config.toml
activation = "geglu"
norm_place = "pre"
norm_eps = 1e-06
attn_scale = 0.125
init = "normal"
init_std_up = 0.0328
init_std_down = 0.0
beta1 = 0.95
grad_clip = 2.0
warmup_steps = 277
decay_fraction = 0.787
batch_tokens = 65536
seq_len = 256
doc_mask = true
Each number is 128 + 24 x the weight over its row's rms, rounded and kept within 0 to 255. Layers, rows and columns count from 0. Numbers have three digits each. The size before them is the row's rms in percent of the matrix's.

# layer 6 attention value, 256x256, rms 0.0907, rows 0-191, columns 192-223
072:137145148120125115121114138123138120093061131109163155126106139095090135145058111112108113142159
072:123120144135115182122084122187110150117113112138113111119128156131128120151114143144143132111137
071:137131101138142158142098128073125146093142153124129105119124112154113131112146109145171159096111
078:141104108107135130105127135127143095126133159134127109129142132128114111150159155179133127178138
074:131135155142111108121096123194127150109088128126122151105142170139164131136124114161116133161141
076:120082133119150123128153140129120116155103099141106132122133130164112114139158122138156110119129
074:141143097115131104139121144100134138139120108117084165085090099161159116156151121131096119189101
083:114128153124145158167089139114139146081101112131112135187109101152118129144159130114140118153167
075:136111122109155102138141131140139123179122140156155123102115125117087098122201103114139132098150
079:158130125117145106115140130146148144107132156116085116116154173137135119119100152146138104121128
073:135102140153123134143097120190074128091092135134165133115092131084081114142088124105122138138145
071:143139141124101114132080126181154098124087136114099152117137142084106124160131182066103146129167
079:151131126134133135090119127122129122173115127132075116150116141147134128125147105088127149142124
075:155145123142110099120124145153107152131064109132167082122136101136120117117152178138133131116118
084:146128135124140137139097120133169114128117103127106118123166135126146144109175148110106105111112
077:111132138101167099157121109139152112133107124150173134143121084146128126139217163133117099120132
078:078132125124131137166133126151117148125151128123130123113121061188151153118095134132127148170140
079:129133135121098168116085143150122147172103158111120141161137140150086131126138112064124134120133
074:140119151139126058133177131065118129107139127162149115081152176132163126125197117125141119164128
075:133131094132144137085126130113095131099142114116086102108140130119125143133117104113131139108129
078:163136126138119097149139116142120115137137194098115100091124108093133134123100126095117132120126
078:109122106120114114152168145076141143135132140139117111117133126105103136117113137174160138123112
081:131137139119135138129155116124083134116137088096100179120125141119115129143129114176106129195171
075:126128137133099178139136111149130133126177128139121147133095186108144132136123114089119098117133
077:099144115131121137154144134117132110131158115125146105131084140191146120116123138156124106168121
079:123146146110136143158125124155110149131158102117121126181102080117149138131144143141148130087126
077:178138115120104122139145140066148126124110111134157119093081136156190104132142137147125136184134
082:148100135157099147141114124147116122146109145183139091135102200151118120141167147117144154153138
080:133139106088124120064150119171159143138125082086127157125082150147136106142125145102125122124123
080:134134126119114128122137134103161131105173114131131141135118099144164142139195142173113117109140
071:118130157132151110102163108139127144144111109133106115119135126110132127144098140135113127134132
077:139113108145082162129082144120149134128127132138130111102106145094115099149214146130128120109170
080:171132118132123122111140116115136135081198137150132107143113132141099132114201135124130135167129
081:123108110116136104133167133086147111139130153147149106117149132096132135110131156117152133089121
081:163144111139092103151115134159173122124116135115099110129163191103117117148126145121122126131139
075:114108127138167100085101122093147113161168162124135112120088090083153108099121123123164123085120
076:168142158116131154132154126196133157107090157084158145137136122144118148140167128138106130178122
079:129125145121144152105127123133157173139117123145110069124111116142138139138169111124125127140130
074:129140133094130141088153146100200095137173095108107167093130116129132124125117122095121109132118
071:147119130145160106126137138112091109104183149121155098113142126083136123096131096112121116133130
079:162133118139145123170156139081120130120127161138100092110107144150140130130164087162127142111114
071:135107113131127089132104132137133107117135094130067149076169141079084130123103097076163137134158
083:175116112155130169082100137090132146131080154113117098085133099122144123136164122090138140121129
078:160142130130108123143104127168131143107104125142132189137129119119124136145111137134120150111100
066:138167114087147117109135131129161105121111115078136153152132115139141103136119138093108102106106
069:085117154148104118173105137160075130128121115134126126109118145102090125127124115112111128153141
078:109120151120129121179150111100154144152114114128110083157113131165115143138163128125130126152122
076:100119124122138134098144137122153099210090119126115164134121152155125126147143146132137113130098
077:113116140121093149152094142179136118085127111104104137098147139089169136136115108154131140136144
077:128131117129116149111161137130122122141140100126161106155099144135153112157161108103126135154129
074:092107121141144080150108150104135127158171082156127108121141074153140125112141082154151137073131
073:121121126118150094130140139178102119126099137141113090142128113090102132092111130179143152076130
078:102146155121141172155148123138107082085098111134136146135114134121084122128138141132075138143139
079:116133123133141129113123119168120079108157173118098110132132114097121139107117094114127127113158
074:115148098150112106200131113122113107139114144144130142111125089115119124125183122080095129090138
077:122126106121139118051135139104141135155143108163121130108190135144140143117127158137127131060131
080:122154150130121131188111117144089115127045071149134119139103123133117125134108177108127153127126
073:138151106136130122133191135128176108153147091126144151159175126146146123116108114114134107101125
077:126140150128137139128110131159135150114111103125136126078138128110140144128083136168102128137115
081:149151105131076137145118136142134135138105119130147164091108086148097112131125125065115115103135
076:114130141123161076075116127139136146140161108137087121145138162120183131128145124115117126142109
074:126133134098090143151153135151144128124071092121140135147122139115163119131204158106129107114146
072:146140152128142138095175129129126170103116103104132087130077135110143121121119168112134118161087
073:131116130097177124140113124146140125148181077145124170100109123146092120157079093149100103158124
086:149119147128123117110079124121166115113151148139155135111141119119126131118139148088130127108130
079:133132127129131114154124115120143108125139146130134137085129138123117104111125093122121135130136
090:125109088136132142111152138168128115171150107130104137151066143117130130160110157129118124119121
084:156096145135165152101097134192170106165122162154116122076088121131131126129113124164164134118128
081:134125138133113118128107125113128101079107176150150130136121154065138151112143162122094135139130
080:135148124134103133141100129146120121201116114142149133118111098159147134127083124127151136188116
088:081153137127064167164163125120096109128133116137127146147139142082144125089145092103106115124120
080:145158109145121135134153141096123115077133162126171122156128134097087127090099142101126120127143
084:128139134147101122130130136118148120105095163122140112156151170133141131129144151079132142127135
096:131126103109141111107136133103099134108117110130087121180174152118088143165116197131135127155124
079:131149118133108141106136125126081117143208179140135137139108121090137122135086112120116128144142
079:161110092151156092117136135125133128125141144136092138079199130132119095117150153166129114105146
083:079164156136089103095156122137093098086151142128122127128163171103132138119101130085143135174136
081:110087100144128166144128124151105120128127114121127142133094125156127130123155113105109116104139
080:156122137118155123176137109111084100146199129151107138109116101105116098088102091134127135154150
089:136094096135149155107116135131156161121110076107100110124104129176204128134170097137128132107112
088:109121161135091159115172135130081096129140144136144147154135126101104121140158136141124124121127
087:121174126131131188084138135127087125107112123110170107118120153115167123081145098074126130131144
082:095100100120125106122141139139109140160173128130125141125128104160164115129127135141129129118128
086:141123122117101109145132129184134134152147185139127119152120096118089151134080183140131121146110
075:121149132128135122152153105109102114117164120123100148131132126120084122137125128194096136132120
078:074114134140082105118166118133092101121157151141122142144132135117112149113140167144132131139127
088:149130146113106151111155123143099116173168137126130136103090132118177122095144090129128131116139
096:122143117120134141100150124154136123144108112108121112128110144138191124117124108127146123121137
080:130142131128138165120143120111127128088101087118186102197142120164099130105145122144109125128148
078:152135117123124128132101117142179132134126118152117122131123112103133135148105137160144107115130
086:151133100113158096139088120112174168110141118125126095131117112149133130132042125101127137154130
083:096129127117104159108151127180110143127128138128171096174130113148108162126113126155115127128125
089:118095168114137128155130129153132086103158137138096133091133150088064148163152115147152124155146
089:120114128135136128096138130200139131169157166143133138093097086131114138152104170168127122135130
073:117115111134116153123140125187115121192143149135128173107057099158140135112110135144149130120132
080:126148149147103140087137145126145150125113144126137124135120135124173140142155156136107125117112
083:143110150129127131145127125108125094083088093131151131137124126117111148139144087197118133169146
082:128091135117146120086137133162122149173137155122130152141137117144148140170132158148147127108114
079:159083111150110121137076143165180124125135144171117149081142127139101133130137098127124124088124
079:141181112105133144092119129114124140110161093101130108141132159133142103086146090112110116144139
080:074098121117110119150127128088113130121106119155113164117110119131095155102155133118099131094115
086:135089127148126154110115141162106147174126152117121125083089095167153123093194107108125127079108
080:120135116129119096133147137160114134098114133126109105155179099141117129143121160157154132141128
077:115140109117170139157131127120158138118140099112151117160134085154182123131160141150120109124143
084:132131092121171066126110108111150155140139102130114133139103091132161116146090123134117124130125
086:138150164124109130125105127093128097092117166138111135115124105123134139126151110111133141153146
086:135097122128144166109144120130100185148146116140065152131114131141144128144144134177120131097109
082:126127116144090136137165138176142136135149118129136142121087092130202134126127137094134133093120
077:116150115137120148081110138099130147074095165109148081149135152080176148135150134157123128108135
081:121136120126148092167101104112122125102146121131146129100105060128174123129068087110114133143122
074:100139129142086174102151123171125126131142113134118134155129144089146121134107144141135111138130
085:155138133120141096120136142120145100096084108118155137137186129125129120180100144120142121153125
085:126153138134124105143109127069129113084133115124121126145174155120141127131117140092124136130146
092:082131152124113153141151123130092167101130100131112144180148144134088138085136154134126133126123
091:142161103138118129119156141131072090102083151102132118135144155086120128123127123084134131203128
080:093118089117120105090140131137115127148147107133137135184132169117119151157129171165090120106142
088:115127091114127085143121129134139112153146096131129120119076124121168124116100110103120121130136
085:120146130128124128106118132108132138109098107122130115142155152136099124128106156141118116130112
074:171181120122120116156080119096178099092109105111123107114148128105138133088085101114122131186121
092:111101133119130109108104134090151151114135123125121130122131162161133122153098162143129138132110
081:124136086118149144106137137093145161123137125133115115161135128116127132152113140147131121135122
079:128101119121126093141109121103047086103167192135088129128093128063127121109117100160098132172137
083:131096112159107149144152123148148145157128078104122136092123136146151105124176079114130128118117
079:095124137126145158114156131132163129146114079106105147173121147122151143129145130130122128111129
081:161101152152145128149106137122140122113125165139093120102164107158074140135114139142154143137119
077:101070111149152117132126132150136077153118116133136133130120189130153137164184145112137124098151
091:125122118121142154154153128128149128098092102117153132127154083139123125121106103153120125146143
087:155139129124155113134101106095137140151094114111121115098121115131160119122111101107145125135121
086:132110119112115113178154122169112147123141139131142109143148161097125129113128110140110104138149
086:133127146131128100162129121153083140136164175151106085118093119110156131130104164102136130145139
082:153131138100100115097089111162132060096192123144097165097137143101148131114125107118139146118121
086:112144106127093150117121131163114095101091140149158159149135159153161138102137138129111143144138
091:137152125112128074099137139132121135148111076151108170112133105164124114132124151104137119089116
085:110109173119160113107179132161096169119103126134087163135067158136136112121137166140109144133075
087:109136118124133109171159124056157104151137160111111117142138151085087142104136078173154120165171
082:127130137130122144120113123129161122126116123118119133112120139126137130121116097133122137116156
089:116105123129128139168108127068144130139104107124136133101148103104160098147127126048115138109109
087:091151117128138120102140139107112101140133128104138167134211167121155139130189149114144138095148
078:124123149115129141123146138110090136129128118153081101123119156088157121176108094125143133162136
083:126141152130147103126087131150153121120169141153107128132128108111129100111112144112101149087106
088:125131116136150118113125139164145095133099107164099132145154155153093132123101135128127116129103
087:100124115121140102147170124142152109131085105116148135169129082155155133138117121131127137129110
083:102120120105121156095112132124115145103131095155141074125104101131104162125160098111127126065112
082:122116142117134108176140114136094086137122142107091160143166141121102142117102084091123130128122
074:119086177127141113078126100155100161082121097111079074119126101104137117149126092141125131105118
081:119132115103126089220127130157100127088166128147059107119149130087095124163144138149140121096148
083:113124134113100151133124111130084148124135108113096125112076144136120142136118136168127119136110
082:127117121108128160118095134099136129111140143128118087118090117133165125161103080114118143105129
085:149110124127150155147117131118151139131129151113120120086079145140178135131139101120139133127144
089:120097099128149184096116119141109110133151142117106128123086097123121119119116148104123136187148
085:111148114138141169084102134160088159127085157103155127142126167164130131104134140117139123071121
084:141108130137142134138169146151096163134091095139127152149115129126095153134116093144146114124079
088:126121135123102139124147129121163117167095101098086149122178166093135131108116148142143144123124
085:163131132121134125097107140179119098144140120111144186112134141144173114116124148113152122112106
080:123087141108140086128156139145117111134108055123163122154151097100137128116139134117112139119155
085:141122122140143145146112145156115114121058177140143133143094133157127124139099105070130137152136
090:138127113137130162150083114126133129106136145151126134117159137096139115130099105185133137139125
078:151132100157134138156127144109125113125132171123088144125180167128129133084102114101137136157143
083:106135135139102127136133149141152121121142110140067100138184134175094120169128075118126140101130
082:118112095145133166111146137070162153089141126171154120103117120132144118133122102083129136143141
085:113145094117097085126169124108157171141168101114120124091142142093152116146137165105121130105141
084:128124137130100134162140121142151095133102093158095142141110118122121101156148105143156130126118
086:090124100112157157152127146170121136141156153132146115097093144127151116119130116081120132120116
081:153127110133132120170132145126130139125092128136112140135156134118097130121111098140142135135111
085:133128137160106096140095129101132096140126126134145112155143116140131125130173128131110138140122
088:135141142134091163130062131110141124131130130149139149122152156116103123120154126156114126114117
085:159106142147133148112088154132107134183174179109132107126141108098120117110150115091132131162132
082:149158131141160126136107112146109154149081135068130096134131115147144124127168127147130118093151
086:141117113105131124114117122135128142105156140123137130069089160089140122147167174133115143133126
083:090105152126135088152161113128132123105137104150095125173124147138097141135096102107122130109115
084:147139113157125140116107158147127140126184169150137143090085090135088117117140121160126133135148
082:124157102146143067089127141077105098152163138121082176070121157134148137120146086078123134116122
090:106122142114128107134133119127079142095111081157101093157148161107099123161099108186132123103123
081:134122133133141140092141121125133122125164109149132136084110139148160111144116057114139131129116
093:114136139097128114107161123088126183089116101122121118129075127137141137126109136194124134118127
087:130133148134124129105124148128151127167082165122129119077144092098093142126163133083094146121109
085:107121110128133145119114125111162133137171111097119112114139141128110142114114126151125119147133
082:124152134115105100126127135108114132127115168142118152106115118104136161156155115129110135098118
084:131089148136145116110121142111166107117126134137109135109132097098122154121165148123144106156121
086:153134132114112119127129121102112130167143157100130125140134149135109139095122183177125119143138
084:144114160142127160140117126125130125131129110135089134159130113122120129099137116175121110144104
081:099113148098105134134153119116160173134109111128141095136148136157095123152103093117132138123091
080:127122122113095157127059135084153150124143106114138136122103102150121123121128148130125131127154
085:106130122100137119119126133122126117095131122115126151129149134096108142144155110100126138100134
085:163130163161122122107139138109170114110106132136132149112148192146146126141165135147112139174090
089:118133141125132124102105145154122108087133095135130166134091146151076131110163129121154115098135
084:109145094118115134116132117132121180107128066163136098146094156158075113178108093167132129115126
083:121095130119114105148117109134171128155112145133120094118107102141113119139099180078148139117113
084:127143095131108119159136136122149119093058117164128116120125153158191117137184167140120129153129
089:157093159130113116147147149115147149156165134144127136142145143115142138114115113077118123133120
080:129136092127143155116103137109107130126118089130123126129152137154095131124153152095158118112138
076:149118122135091137107094137061118060119106111107166133112126149144145115131153151140135126085134